{
  "num_hidden_layers": 10,
  "hidden_size": 160,
  "num_attention_heads": 5,
  "num_key_value_heads": 1,
  "head_dim": 32,
  "intermediate_size": 448,
  "vocab_size": 3536,
  "hidden_act": "swiglu",
  "norm": "rmsnorm",
  "norm_place": "pre",
  "norm_eps": 1e-06,
  "positions": "rope",
  "rope_theta": 10000.0,
  "rope_fraction": 1.0,
  "qk_norm": false,
  "attn_scale": 0.177,
  "bias": "none",
  "tie_word_embeddings": false,
  "parallel_block": true,
  "init": "normal",
  "init_std_qkv": 0.0822,
  "init_std_o": 0.0822,
  "init_std_up": 0.0822,
  "init_std_down": 0.0,
  "optimizer": "adamw",
  "learning_rate": 0.00224,
  "beta1": 0.9,
  "beta2": 0.99,
  "weight_decay": 0.11,
  "lr_head": 0.0085,
  "max_grad_norm": 0.5,
  "warmup_steps": 202,
  "schedule": "wsd",
  "decay_fraction": 0.616,
  "decay_shape": "sqrt",
  "final_lr_fraction": 0.05,
  "batch_tokens": 16384,
  "max_seq_len": 384,
  "doc_mask": true,
  "train_tokens": 127600000,
  "max_steps": 7789,
  "dataset": "wikipedia_en"
}
Each number is 500 + 50 x the weight over the matrix's rms, rounded and kept within 0 to 999. Layers, rows and columns count from 0. Numbers have three digits each.

# q: layer 3 attention query, 160x160, rms 0.0968, rows 0-159, columns 80-119
# k: layer 3 attention key, 32x160, rms 0.105, rows 0-31, columns 80-119
# v: layer 3 attention value, 32x160, rms 0.0857, rows 0-17, columns 80-119
# o: layer 3 attention output (transposed), 160x160, rms 0.0809, rows 0-17,32-49,64-81,96-113,128-145, columns 80-119
q0:485508498488467470487447496549483521507524543445526484492482548518498481528529459503483508533518468521522492472511475501
q32:409513512424502475496464444529496576493464544443554496567459550483556424502487516511469488547592550418538442543538506484
q64:481509447457528512513482480525503472491484504533522533495463459475463469462465524531500477556477505536541537515492524502
q96:477430568464510502558527484477475523511512428489564487522493473477459502527561527480532529516529519507506485469534511494
q128:574487407677558476574564473467428520425519525561510482440462388465548587499451524512520400569441327578502560442500477584
k0:507497603540559431496540436509478488417555516494477454484509496395495605505541452510608471439484549541456528543548458520
q1:546500510587536478550520541459511440471474472463426527506525424480463498568496479531505493523515493572463504467507493524
q33:574552524454415513485424531467579498525550438498489522576463561540496452493578504428497607440598572384535408487509500444
q65:590549436526380669452416771293576417476442535535381629441761563589455439488378623363438405584461428436676633524459720395
q97:424526469541540510494482464482457488548501510474524472457521505547500507493469523451448507471507479502495542509475534514
q129:475578559406480604464448623509572499512427483523406444555595536559503512505514409468479650440570474377512508562436486389
k1:516518503595610419523420535542426467448502523460538602498498440433420501563521597583577504535458417642527534491382597528
q2:451520499460461469500451419570462500515568486438516452473500550475501535549515482499466524483520524445532460486501496502
q34:454543543488461515512437533477501552553454534489499523506488558539504463519516493521482504568570508437583479553490562448
q66:485539441459445537501448525444523509536469506529464508465543456500467525435450596446486473562474510505578522458500575489
q98:517480530501480440534484515512498527451466446502508468508469440457438497460536521485555509470525496481499473548522500548
q130:548526472554501560501504528434532498498465563476528488441508486532526485510445523519502487525450379512510518510477533571
k2:492541532520538462534467494505515455442525471545528512548460459419429534528585486519589499451471540555471486512464510508
q3:528446529553528505528477540469501491481440479514486510479484464512483507524531496461486521528559457535506486474512560498
q35:581589557456425518487453529449555482529543448491485554525472551521449450490529506457544589440576581374494389500507499428
q67:608493396537466562392440673370540439463499566549402576425720486571484490419394546462495387524448444438601602511455561450
q99:445499544511539522487519503512503481555467521490529472456491511503489478455530538506484480478510470501489561554522554524
q131:472573585399421609466455634450594489502508505487498477580622581571452503480494452477467655419534517391509471565418555424
k3:460536486490516477490475442573446514498425519470548504511452459442458465516488528533500509583480453510479527491422587529
q4:486460459476486473479510564457551458466436527563484534476521506547491489439516525526466447579447433512411560508483493516
q36:500410497545579458606568423559443476380580502485557476513522408462514503548490526533541521473400499582452560473568404650
q68:481495544491563425568576381633414484403563478467529488584407505490505527534577434541450509440547511561423474567533412576
q100:494447505508535535452559499461483475497527593556484565498550470484563557539454435528495481524485453545535502458456503558
q132:426476455435571408509543441588428556562533467526529514480438504461458455482569495552475443529513585548436541516564432579
k4:450475432388424612518565515513559543534464464505441494513476594572623527507426481435428445541483519457554507471553455539
q5:358473521452539517479549483551515505502492478555504481462463511512509443538449547541574489589439506508502557486520524541
q37:486475458499529445491499500503511456485453489514499511462531485480547546517465600477497442579410463482455532533556525481
q69:507507572502537435563484421551517506553483460458500430575401475377523479540509523558552545488475538494387464498538472514
q101:519562483470475519486487459554547460512465495507549512533515536491439540494486472595451546550510523496547529507473469466
q133:503450435560561406513527464524474469483533507494521524430467410486553535476468554478489431609485492540463511429550541499
k5:530515572461465534536563545460497479489559479560458519500506486563517555483532441486505472451497556492505475493575447442
q6:595487501516569491606443540533454489470501532450487482508513505510518510543503560494542489428557490497513496515511502504
q38:554487513451391557569379595480562593468612457482520455555487536565451426510535479518511569536578618398563428520486550484
q70:558491397526453559425402635450581450537531489564479522457701527584459518481381549456504487554496464488603588530421588476
q102:519521486536479469505483531523458522462530464475520474554512443517483470456470563438566462439463504470476494465466496540
q134:453605587392424574441460554442563452533471524499485470505587586553489500540462484560521563427452428445492471573410606501
k6:449494437513500498501526491524457496497431555481505541517478486452456460497504529494508489525505483517521512514459514530
q7:507492479487506465500554537449549493461436518480515594517516492523540460440532486490465518528440477500422518551521497504
q39:474459459536519467427567457503502471413486536580493512517498435481548532505456537474525422529408498542436494473527488561
q71:481513463490509495527557415576442511449497470472478511536431506492524553528507419529469491503462459510460466564497512550
q103:520452538558552553486521513489475477523476529514419530508527457494492526546397550529516463550443484514486558468542493523
q135:423465470435541497425503445559446547525448477491483475517437582509496457575548502543483477530487581503460577493543471501
k7:506463545427426540440498580441608484459537542540526493550542467545594475559493461416419531559476565373479470469545468477
q8:480557482542462531524500448507465587487446435466494432503520431447518556447551577463532481519465459486473500456530487526
q40:539485445618536457513529486589438533438497484390572452428532503534489527510591495540406528500501459544486582464580465479
q72:512461520468557481540534504483532537480503528485585503490431491541533487503589481603396540451519565486516433422553611472
q104:486478522481438441470509506525516489477474521487500457480413539547561475555540437545455530536469444520508428554525536508
q136:614455369617511519498503532483494497429558429483472485413516358404457530458574406493476417612469500530574472420487425482
k8:504485431537520487506465528441525486488508435566555549557561533571514526450495561494544498479423515482483528466447519512
q9:501474522468516569546378536525496477642535474492501422474438515464467527575475500538528496464575536469522475492493532459
q41:515563469430424537524375570447552594588482468513533474499464549561450480515531501529503587539574540414544428564437546471
q73:502518450480425536464411598451577491563508485474506524463610494535459463474466574409463516535491502534609548537448557482
q105:514515508494455465470449501520501455504520509516562477518475501472452504470529491521507517438488496516519445544455520502
q137:489584544408429522432430556438570439508430503518505447511537549510493476544446484513554613434455452457544478532428582489
k9:487491482516491426516448459539466474533468498487486525518478494472448483520477535496502535549577456491494497492387516515
q10:452494484493495434437586494425434518433444583457522617502566524542509429441537472514516524543479452557541553499473501469
q42:431422540516583439563537364536418524456488451467513528558524510451511436460440484547510451501483490535460562447527440544
q74:537531452458575482577539440559522497391509482529568500541424496481516513473538449570528504460517496518428461504526508506
q106:466432524487566525465561475539480499487539512491505527479536539548555517552465507481530506596589534504531588428436465433
q138:514470458557517425540566431517436532523510429510472573571473436436482504437519466517469433621564516543441498456572436507
k10:528499496487537589501524583417469602462523540583492496462540482511511500429542494388446449437392573507515525568529512513
q11:555472486556498493503470513510471522525521485483475515532545466514542497560549499517527464533460452528437576478484527544
q43:383437502552553512487587450550417491416489570393467512458439427443501437548461500515517500480512478600508503468573394582
q75:383459569497556428482517426571472512468572523399468422445447391385558530546650458530521538472490515607461432476533344460
q107:454470501456504469559509481560437526584458485449505506529443497480470604544564419473488549475585506504486399533465356578
q139:498430466559567419609526413595375516448612547509478506419429340494516529480512484510494403591467497555479547526524497663
k11:502474488493529546550539492478435522503487466493431522587458510591513481489519456428514471523575477476486490462496492498
q12:475535480537498496539388475529468524491514463418528515502461505470607463454513519467511510498595584413554447409475537441
q44:654563523483467499580483579563529568448485436490555485497482548523507543544576455515493577497569501467561490533504515506
q76:542602447475478542448401613498583479578467423487488531555602578458511447570443572502501479555537424449503572517481582506
q108:466455552437472537446373527489468542506529537472559504506549484508525419469516489566579559392466469479488425560461562425
q140:482559556468521573473397523459555527585480501540496485535543594482513588512394512548578563479496453475501468531387525513
k12:501487501523471487502414510506523513498502427508499484502448507492453524471535456514588517489542480513522474521508523519
q13:550480479497531461448503570522589438476549568540456520532576573506488460522369501464479447468464439529512550609461480496
q45:494421445519571510455539508465525532429483510547535483531530472481526502427467489480507491526512552535487522527509438510
q77:496458508521520457496440484516530527515484483580433444523486508491510544482466411555509470583475479510503520527471493492
q109:502489529511494475454527452502490456492552497499462495510519485511598529486489510479483542543474553513553546431530495501
q141:469483476460566383507470507475481456441429485519496556502443447452535559500531515481514421547529524531537567567554503497
k13:467523562538517483471535516491582465503565568444499556499541498634598488536478414456415521493499450526490464496555514511
q14:480548439481453516534364540485530465516525391478534456505414508455528455491504603447506503502518467437462445470473521501
q46:555525436513455582475553548519462505552485479508509487458509614568460559467449537455423496444486582457470643565527486491
q78:532480463475515550402441514512486573525487539534492433506482541471527444497409449493454504588499464453488529580452616542
q110:535556558532463560466514502438478506474497527584479446446462378423431511487548509506576424400435469495557482494491612480
q142:532575510518370575439443616442524512488542465418501597542600519520435546442406552366423492530451488374523504519417590438
k14:524531573546490566514445484484546543578464414492473382470522524543583590459508461536527476464506500491505550453495514412
q15:452470506564476493477584460452572380462573576577427456508527415598444630458507488502404500503524474524448453636526479512
q47:467543544536463558514586552460564394554458524500508500478516481577566537528421609381451497496382518468503498567507567505
q79:380660589522488528449595570484501496541501503569450449427526451556497517483565544492476508513530612452546398481522478445
q111:577503617597611518556576505432482491466514427584430504480537418451482583547467590434529439546526504502453593414652524516
q143:530527480582603496531521554610502603464522510536474447465407426491430517526586534495506490407482476513448505510568420559
k15:506490462455569456537588451517551492525524569420515509484457562539574435598487454468433470498481509497392511494509438501
q16:523531543478488498486409478552531506516532382499472455519414500484587530455476528503533471490474447423535501504505546508
q48:501433489403474492465323581412624520544454466494465557528545520555479561431449522474528475592558504314477475554450573397
q80:518534367421427540437299582505618474634449471514479489437606491511525522434390482452583483526480359420591489521378681480
q112:512549460457436510409315555496539428476545551461566480466584485501400466487423519544542502498405438480600483556455629477
q144:488592457360415579461316634453617362613428443502511553597539530502463563507471585519545597522559450400601424576398632437
k16:504488508524527501469414509476502538483509493511530491551519488465429537482474507497535489458514492478487548513524469523
q17:488503488564514437490540466454500522430520527542488548570523505475468465497472495539448514512488481515506514492557501507
q49:537481443516556487484498488439488475416469488476457524536507516509525482510451502459479450575504454502474539479524540428
q81:526558469569447517547528524439522528533515561515507547513502527497506518416506526550478469506478526485552471467522512416
q113:538500466552569471473495487430498479501498530546433461512516524516520489483412524510491467467530468526492528493538568486
q145:520453597584514458494548488552513539613490537447443558474508503565515482493539494498519472516475493520443574444532469494
k17:544513538539528499462635549454516487436549563603509472463525443563472481571471449416421451508353511518434547493612473445
q18:514610432481438486572546527405513536447457433482470435491552470500498468450498465512416505481450524487468502467522558459
q50:484533518539489485559653396558526439492478476586479529535428419473583533530430519523529464495424477525378511515593447551
q82:479502613566527381550703256616429489487505522336526541655409479420537489647585441514492602428497587543408422465567333577
q114:543484471547509476520591495422485532466502444542447485546480517533495514420453493489444440522503542548503523524535463542
q146:509506492553473407521682347548383522405456521599462543564405485452530523498523556492422405513436484587424462438551463620
k18:530525485481471518547515512484543493549511488481528449559533500512517422498545510483450511490497527466456519514487486454
q19:486560534482383600505493530484475417492516527410568492421521443584451444468589489484455541426576505503602443534498528477
q51:514564459439430477553530477484541434554452483534475535409452489482507505571537519506459543463520464479512529513493474466
q83:463530548558391480505502486486493505521519357452486540485498489400505423505533532437531493463555530438462511430481501491
q115:489475487498499453448507476517495550518461503550501472505465467467461487427459554510457462521478400518527509502476505495
q147:506488496563494466535536504516452555515502533493472508426414561447459467511593517446514481489555409512407563493522519567
k19:446500411538497496383294488545499502555461419449587509495469519511376454522456461614644573531517424476535503528274525486
q20:498435507550553622460477513537438453557578540506502473462533479501515523569470566463556483467483517523470563535413479470
q52:419494475503512517441515507477449510529541548400505432545521535511568422440566480549476552433463450518515451469478536524
q84:538495573497562515556445553520519549474547479571458425557459487528571522617546490593582486489514443501431468614481405505
q116:461450543427535521519511451582487514555517488396548477526427521464603539601546414510505579495557514487450506483477394502
q148:501427555583539608483580447544502579513678463476419505537496571412504438546452405543583480444489502491440481463461408608
k20:437432514492496498458485493533478539437479505476516476487510590517530531467461462517484516516541497520556517581566544521
q21:477616548447390418541560508489558498442416413555470471573488527438497499518509454563419548502470523509570445480455571542
q53:499567464501465430473432572576543573550467437486600442467458538585496461473496440521425567522483476474483537553592497483
q85:548441435567555498443535522508502396471531534502445568474538454601448586496497392503421485433421493518541542549518496477
q117:488538493350381396375425513412528417493548541519548611531566599633389501458544366447435496500519515560616434558529588510
q149:489498429515472344512500498402431373520474505568532432526535428546512528364554450538446487521516473546528495479522511454
k21:548502363525483585658561552471475515471484422585574573658542396437513391428501655379394471526464556446548517466455540446
q22:619476540477532486545578529499488517528521531505410501479496445514547534562516445439495453489472531526553501480606515466
q54:473500528489499503509548514423514479492531532523442506485465439502542539504477544459547398572505489461430469483502501522
q86:396515548502532454484566462529493505551544517418447523505536504505456462555460566469510496468434485502447542402516474535
q118:478479556527428486535605482510482476437437452617501419519382440518494527379574528455463474502544504486479490503530428514
q150:585559536443450473501547475496525495441461524599461525510466488467459556566493520485533415516416409537456481523559538556
k22:489520535469470410362446495504529500533474528436498495470537457519456419519551464568496589493489514438463453530432521443
q23:451470467503490480505421515472477440483443486424573604470471549557447451444547548535503554491582423480502466494525537495
q55:627504465556446491505452552546538480386453423459535564498513556501494507536497460457571536511519500497537504477462575589
q87:493604514420361603454417594408574512557420512482634508486545515480467452408468548465520577600530545428586424496432680495
q119:539511506571499510471445570432449481533526538441487567507625432567518476488524567584574525472455515484482461480436649441
q151:436478596485436516479483526455479521574383517446565612489525601570510524476589516471535516471526569461445456460418518498
k23:468506479531500454531516486519511485427515512517528461497440493542492486542494429469494459475434500519423455503502473565
q24:502512516506447506542493560475529458467435478455539539553503519448409530521536523518497559495488434476491419510517538477
q56:468554530506473504477511459555469601565513460451598525502478587530504510542470480589518670552500519502503494573422476511
q88:414586548461472542415580532408462499532354443576605527457513488585525481491534496468531491564417533455536555516440620427
q120:396550514477472460458478479505550402532530588450527545402634508577473535507514419484468547528461602512586468489434552519
q152:372392602512489479456468547507469431486429527382575508572604583537523407517524489553449566436526571543562533435559499446
k24:499605387492468460691535462505524467508489458414482534502462536448482585536421482455503467535401537504488497498479518645
q25:506560551493466436631520504427562394520436411513530573536544553513518405530553474536460575496521538506452464504496608476
q57:530580446439475544460460567465506483521437538601491541402453502541502519521476465469506439513499382483507482512391476497
q89:497413473575465510474479556464507491478495523514455542564520425472432563466490529462555523567459518454550521532410512539
q121:388508517394402343569505504444534440549497523448567630520564618663502426470557506483411605503505534583591375558482520519
q153:474537463445502461433569443397443395499487567539448513484583513628545507447512530409434483432447475509572505477430556485
k25:547562460496441528596534481520485518424463443423590580573493431446550459549585558494501505508506519442429406560490528434
q26:371533429479402480510485468520541547571543506506535378440444501488451503497599532562490544497504484500471396457473441520
q58:463439394450551474470470493484502559560433593510461536524573543441486508487468564466515521487540441402440505542444492442
q90:548527515484468481496504585515546506478473490521543565509522456487433527486545458383516536465487456455481456549503529504
q122:572440560536545524610479526509546528472565456476513513539607474363490491568476480537588523477531506518520522486508516443
q154:504531479491423570527491535520516567414533420494498498559459536478553516492435476479455592555523536446494442558422556501
k26:594476526493548473582476468493485425512493535509429487526497546516628488557468539474449529470562565582431505495540491465
q27:511483587490586461495516518467464552486454552477472561431529485462596507553432547442544453479487553492509590466603501491
q59:563527586543484471465553601524537506415546432453558510504525446548533542439503537464519493544494572526529465580542614508
q91:515568488507559516541479531502515529458538481443445387491537509431648467588507482542587538502516453528471561456447460439
q123:514529534456391429542531495497505527539407416464483481526405497571511513461596518462502566480488518467446508487516471530
q155:591566446536548539564497529512563432443480552544468496465492379457448613483444523510574408577417455548523499532490592619
k27:501403430524513475454519462425563566578473456513504536514494421547462427468581453554426516476465466438501481520481414470
q28:533463533528504514524566521473453441494469539587384516477506458485389644493553400474505421428501526551556511541484493545
q60:516508588550483487521541536495465457501593468475503418529447430531578503508640510506481472452456567569462436561495576511
q92:519508509499513532550612534451492470517586439517453502520487542600572536506530561497510508432530550515501506506578490548
q124:528444489520557587510522505517447551450411429567435471510370446426495574531472484468543455503487428461377559580585405500
q156:554474518452619496503539516602481541463534527486503377457428548438447442512595461465546515300520468618443449551593437550
k28:454529516474448524410425478497590498524511539524566517440456495470450565488504534548509489512442476505582474442494500518
q29:396599527424464487454536436478564465491384481596428598534488583531507458382423474499478504496479533453539540517419588481
q61:573403547456514460488479468513560434447484427529416494508585534531456610451442476457499436575499512468504527458541486437
q93:564427479502466496524464546460550450488547538519511597515639500465429465384499404420470477565544485432550521468449566439
q125:518468600498520441568473536428572531505533483563496549523549554532534414454485559552429573499585516460547520480512526375
q157:515489484386452474431494454608537438458524445470517562593539499459581557489534489431551517592546553489509553427501512476
k29:516575446495508543526455522489479504522493614543510473469494319479461429486483520500514472473351447481491517572415522505
q30:486423546636624560466458512556412469465596537423554538484539455430443488512469505557531457513486475584540607520480405547
q62:526605458512435466429508546442465491462494507396495531493498518523504475479510557438456490477482455559583458528490569553
q94:577497507508446553485404537481551528492501535449542525457447511452535540527416512616630488457527469540454491401507445508
q126:497456482505520542464461499533403528578483516433453434479449395466432568562459482570515472450434453494476599504480487526
q158:487415596558518492474518531459463560499533588415535518392442538626477480478494534504501568512540467522492500474514516518
k30:483451484522532462453455463497482503494495441608489444559457563496459590483527332517588491546543458555518540561566532493
q31:552453476476524499535419514491475514575496502457626493481456477459558443581553585494507532523515473480463469486496468491
q63:459602545564426520548500541542496501628533587443394554432538510413472477527460497496482481551438434441463561433495480509
q95:409534556531609532480431593561532556564538548392466440467528425517526496485520515478510373421455395557479537455552484539
q127:508539460514502491456538430441479367518561563448576501353471492567394542451553421451460472442551434571526420599525485536
q159:455579604501468523547486607492488445476594632518482538505560525653479545390511590449391584580493503494465426534510625503
k31:485513544479499476462515404507441542495446481493515377510471524485490461467510447441553526544563570489581457531436521421
v0:567467579504402394502520530453496476485521467557414441514458468447541525427437498489541531453481481484487414412396460469
o0:572490456464408518496461487455512512518429604477542460422514517550532452561549501486497465509527529524457550632545533537
o32:521476477496558449562470529488437624494508488513386571509499531477595397474467398584493563518540566523504485537527555543
o64:379496558531433473464495535493517523444427484577502607588519470421496504517475417513452495523422464388532505504437439521
o96:568449570501501546491479499521492474472518574414537421551521500534544517490521480488570523519482482499410522480493455529
o128:534451475486539489509515599440490564505565525557481468509536419428528412492502495522523524454419557519507517611467546500
v1:506447529512525484560499454496445506513550600490484523429534480476433482484537463579526524437412446474540442498537518481
o1:477463451540501521411575476512437545501455548490450500466521448453441494567515553451563457569556528537483546542480565493
o33:453558470473569400508503477515481478533514471487552583490513571570547404525440498512409614439544535430466485411510480581
o65:518525583488443388566478431544480574459455513646621489529364566544520530545474447583410539490542467519489477451462373540
o97:556456499445521506466449547437503507505497623446449505496510526586556455492521514523503553588525504482522499552455421549
o129:514508502486568464544496449491512510493505519509540500522535496426592498487515533611496458503434460552495526456461523438
v2:643565505525520598572581524427495622416472436456546485577483471537546418517607590453478565549528578522395486473532550534
o2:512518523490447356451399496527556442511576507468427361453482511573487523454501360584477531541491467468548580510513490509
o34:570469510573549516571467554459537495493428601540474474554511402409554626515523518552486452559519514557500526522514492376
o66:430480400522580511537513509533482474514556531590467540595494539502574546534536541494512519497433530529502430478594505470
o98:486472456493465451456513501578453499487504408567533568466433517448515503445476535497550494416416542516533499580517541455
o130:569452511595463499407512512542394506597528471488426487521406489469464382422579448571399565477497530467585498532629456531
v3:503495421571511522516475437466502523469468432448510551535468516505556499514491505496494490587561456478478552495493494563
o3:495532504418501529525528543492471478509453508487565502456487535514494396460499508467633505437450538434525505517489592510
o35:536477486519489483457496500510520528518471555477595521559537485485493468473454589498540481533584513493491520453521461508
o67:468463495548530475473464528504469528450487527510579636555474485480461584417538508545569473503575497513546532503515501469
o99:516454451495512486517433550526486497523509473500479533476532498568498563472543548485621493517473465573497513567492592550
o131:456518488519549499468500567435477478501482530514588533488533418468472508456457560549510533560519468494537523444481530474
v4:480563437411431424452503511447569522576528491550441589479531557544528520335476554511520439486524483533514457394516465566
o4:568474495536412532450414526523501465459480541387542459559438483516435488557472403429450569557510513454562563590464505557
o36:531561578505529516498485487492442477554453513546484478484552499489527524395537449555514457438423508566562463438435475539
o68:503563506508462557553498499611500464501545455604424496548594467439501541515584394441526363479477489444486451469474524445
o100:568543499507531573552472496455504412472548536404519408493520449468563555551538518467577585552504433566414506537520487496
o132:374486477447399513508532549475560497570569576519498516501494487554550442504488448489443505433556529504505474501463494430
v5:460460535539532500496489479591446515438514496485518445589482413520563506575587399569422463411457506535498540512488488478
o5:470460518552589472613488540478489571543510388550495507468446562414508475498508496539548579495501514499504465489533470496
o37:506501440502405533366531481536511500499505571491501472480399555639378491469548480464456476367568460475482606558549455544
o69:473541481461546548462567555469505424541490613459479567457460531562517419505526577451564543487560489499484590532485480501
o101:456390435521473507546526492438539537472482458599521485485508549482385511526432534429462379508562499466458510513520499539
o133:536464514547554447450472454550508424535488553418451559417410563526447549477586496458495464479562472470474508467460451549
v6:470509525472515472502456537506472549505476527450528476472485494465504493503556486502520601382501557473456565460531536498
o6:540460496521516511449595534528395548455474548522520497454547479461452511464462478574424483537541456487459544534463532533
o38:500566587487512476527493476479506565511534475487441514447548416470547493525453483541438606564444495480516519507507556503
o70:482489570510497439354587421582578489512529539545488508519357419524505558545558500510506452443485498505530499505517478405
o102:486502541473521565411493499472410523453545499472450470509559550550561511449482476505477491521563485495499486511457570530
o134:476521521502537507486575438482489526473453553519468581568477460580457507543529485511505389499515472572558532474511531441
v7:493399497478461517536516473448473545511466545648464496613509426454568516496539555455488529491424525534544451457524525414
o7:510481505440448512492458541554499457400527511458502555594459431547480423511580480497439533592586471409464504467447441518
o39:584540552602591481583498504482444487515487466468503484499480424557676494501551505528568355491503477521427406569451619445
o71:458549394451500528448532387527600559449439471569581423480496534481559563502383456605571440465467382480486492424507555508
o103:604528498504467466530522512574507438521508467513498508515514482470537497506509561506530554506418519400527545498425464475
o135:473506543496549494431552444480462527491438575437562507447514517448455496563526540548476610554522495554493528478616560559
v8:550506508452502488551471567414636431511599465497455458497582521509524518481534509481456649441511540449502461549497489489
o8:530496441580484490485491523486473536541559504456467485491494502519465526475465448469449471501532430502488553544551497532
o40:460482565449516547585410551503437446513514520500450523439512533442513534476501485573472540493432452576559521472543490539
o72:463455488505583520496475518583443485556550443494518460476470478421533455465557523516553444561551576515596479478524475429
o104:490512459555568515418476454536478529515467455413502438555447519463568491481520449527589506497577472483456558468483464512
o136:523452440491445528528448477537511418587589553460417486557405511573463428562529428382455425436583513485484455520570497461
v9:490562578511507465526445482531481524473588486422495543538547521501455545542464452530510531509489485429482414563565474520
o9:505504466527433485468446562529454469483516505546558489451501487588463457467562487487515453479555465532537504508576484515
o41:518533550449481507526474542572480561496540515507405472446489565474591509529460454553461525485451512561490467500533516515
o73:536471519526480526463463482554478458478459557504444461515390592479485471466504528468532484545527504488508460470546515436
o105:493562401555440487436578495522508588443450422541432433491454503496544463525468510596544488523546461449438528443527450512
o137:575431489524407522541513482538492440528548520503416431447431502550451456548476496351485426485530439554479445510557481426
v10:540451505471445529573498640435551455493489418558460640539537499454566544499446561356432469553438531404429541501507557462
o10:510498544538484484491529514512435519485524628545573390460519532552469478439490434512459446534536462530508463530552546508
o42:478593484520539459480451550520526520538515486491467500398546527456586531454592540509627511486494540542549495488528524467
o74:489609514475441492536487595480525572528493427480516407503654498460610515537500499388549524539491587430594485444388501496
o106:479523483510533482485575517491508571528470560554496457485461476538552483536498491507548544476495524560479495482602448535
o138:549536490548517519534503597469498594528522486517472393426477517563532499518545474459570593461556507498541502504603503519
v11:469501512483543587575450540456575549481593450546430501596590519491473504478487489484470561411513563506657519560475503392
o11:476384553507467550520510575453448512441483447548519598474557466544462548498628551435546411473587434519530509521554495440
o43:466577478421511532481490535535457517485544470508486485450505564541510483415495504466444577426461422464489481455411492484
o75:529579453526581421406415399541544545550425442453537414459557538382563387413512610518479612578401550543501521356512504541
o107:473520487467457442500528526482501497402417509489552486424477412531449515557519518557500445552552459466521535473493521492
o139:520513463526470483451449440523533467470531482468460414428410504653487551586498491407491550487594507579419427433609507523
v12:437558425534489564512542444549530582476554453540480459605510552610495568370471509474471501480536434487463523577499335473
o12:564507550502468496454469521506495467561577543500400494419487494592483501610470454500531442466484522549480498602535447479
o44:570439552486419555473477534439604512441417461548504443515499543415583506446524511561425549526444501491550413438473497533
o76:576365535457582507544472506466608513399456463539501493519536538433530532465470533563477550448508566556480503458441572535
o108:442574451564397534433488473581452472496471477437459550490409455617561495507545436468563508479562486515468468510469436474
o140:577418494572488523532469526565569516512521408532429485520521474471534506492494508568504522408543557522523417566516504499
v13:472611512374403530392444464498578486400466566454565492459453500584558530489498515473525562525476527504528456454510500543
o13:520490424530530449510486455469512499553522565444545484474577498519596543505395463487399552587454530496520522441468406475
o45:522536530520525520468411534462435499447491558557430521425446515450519519509548511582535478519511528614517575451494547530
o77:441478426485474502494512492517494401518511564511533484529457411564574675485578556478485347523522505429487542519462528438
o109:456452447475540465413534520530535495497456459472499531544441458486577449515427463502435478481521462485545483503502457481
o141:508455416539492518582505513495439566485546473535481608520445532549600475502481494510497425517529525471455449560504499477
v14:536463549536476500595515444493558526518455484435480498463498412442430420630511485588492542502566517434495426457479532426
o14:441514453526526495450482487554511527511461515462507543471520497522493489488489436471492468457522485540573614541458493515
o46:538503567461552502588481533524423529463551562546393584462556475491545503529532549520439493506419535579514537523600485502
o78:585511477448443408480563435536480503464462486540515509512402486543502497479539568579500473549551539539504537532617511454
o110:544587459497525486438442631531373597571466444513476469532546551494612455492505530532576490397477512549483569568495528501
o142:604416385470417470536496473541451438595572524499475550559458434502470439544445564419473461462566460491531417541558525439
v15:557547442507500540487542552434412521364517536522468516478503528391450388427473512438549453488550462495527474525555504366
o15:497533511489453428518478491541579472548502546465403389573473503476466575504460431567513533480492430468463558484502451624
o47:487497465532559538509541457538512528524521508424535404406574484480466483536485508519429527504508460429448539486505458497
o79:504523515541561533544474583484500531455541394504457611405579420561499516495407457575467419518500513493515321495496571464
o111:531532577570434520463542531593472531563471479537476559495530444495468495506475508525466557428372490481444514570473555496
o143:561545520457527529549364564521513415484479513462478433428536535507639461468574459494429435425507490435561430515555553392
v16:450470439516538519503494543487507544454516388505511476472450571392559525354494472543491461486532450530585591490500512433
o16:450473558484525441506489475514512406511540550570458538473374525578451550516487511514548456425500482505474441487536462448
o48:470470471433488496439567438472524569504585448495478416453549553475443511574441517534447535518516454486565542395435454492
o80:568531549542605526580430495428500604485655405483451514516645595422485479490465516595398593400534526547561542492409527540
o112:460585504522420459515586497511510478488494524471405477486477465531494462576495506483499542472488467479471383506512490412
o144:563474582470553497525413479539539420474553454474445531573491567500551551520519514525487464446555493489493472508450474549
v17:508366473503624535642552517520477545471519485550473578493496476503553501497580519436547554410522536623472485547563447500
o17:531479497580534429489502515459423547548508510470522457451483470475508544514508466478421491545490497457467541564460495577
o49:447404508496415517475519475454508387418505439498522433536521495448555493456473579515514484521517439512563475412525450462
o81:423400573451420578494461464554445542500574403552487429500515573489545454424462464506493446529580451432495500393517498507
o113:476477483465530460498481369486522484520561546406548486491446502511594489403532502441490500537616475430520485484443459523
o145:442430581472484564483452432567471514522489501445429482538454431515472496513572413534483400483582552453537463511499509568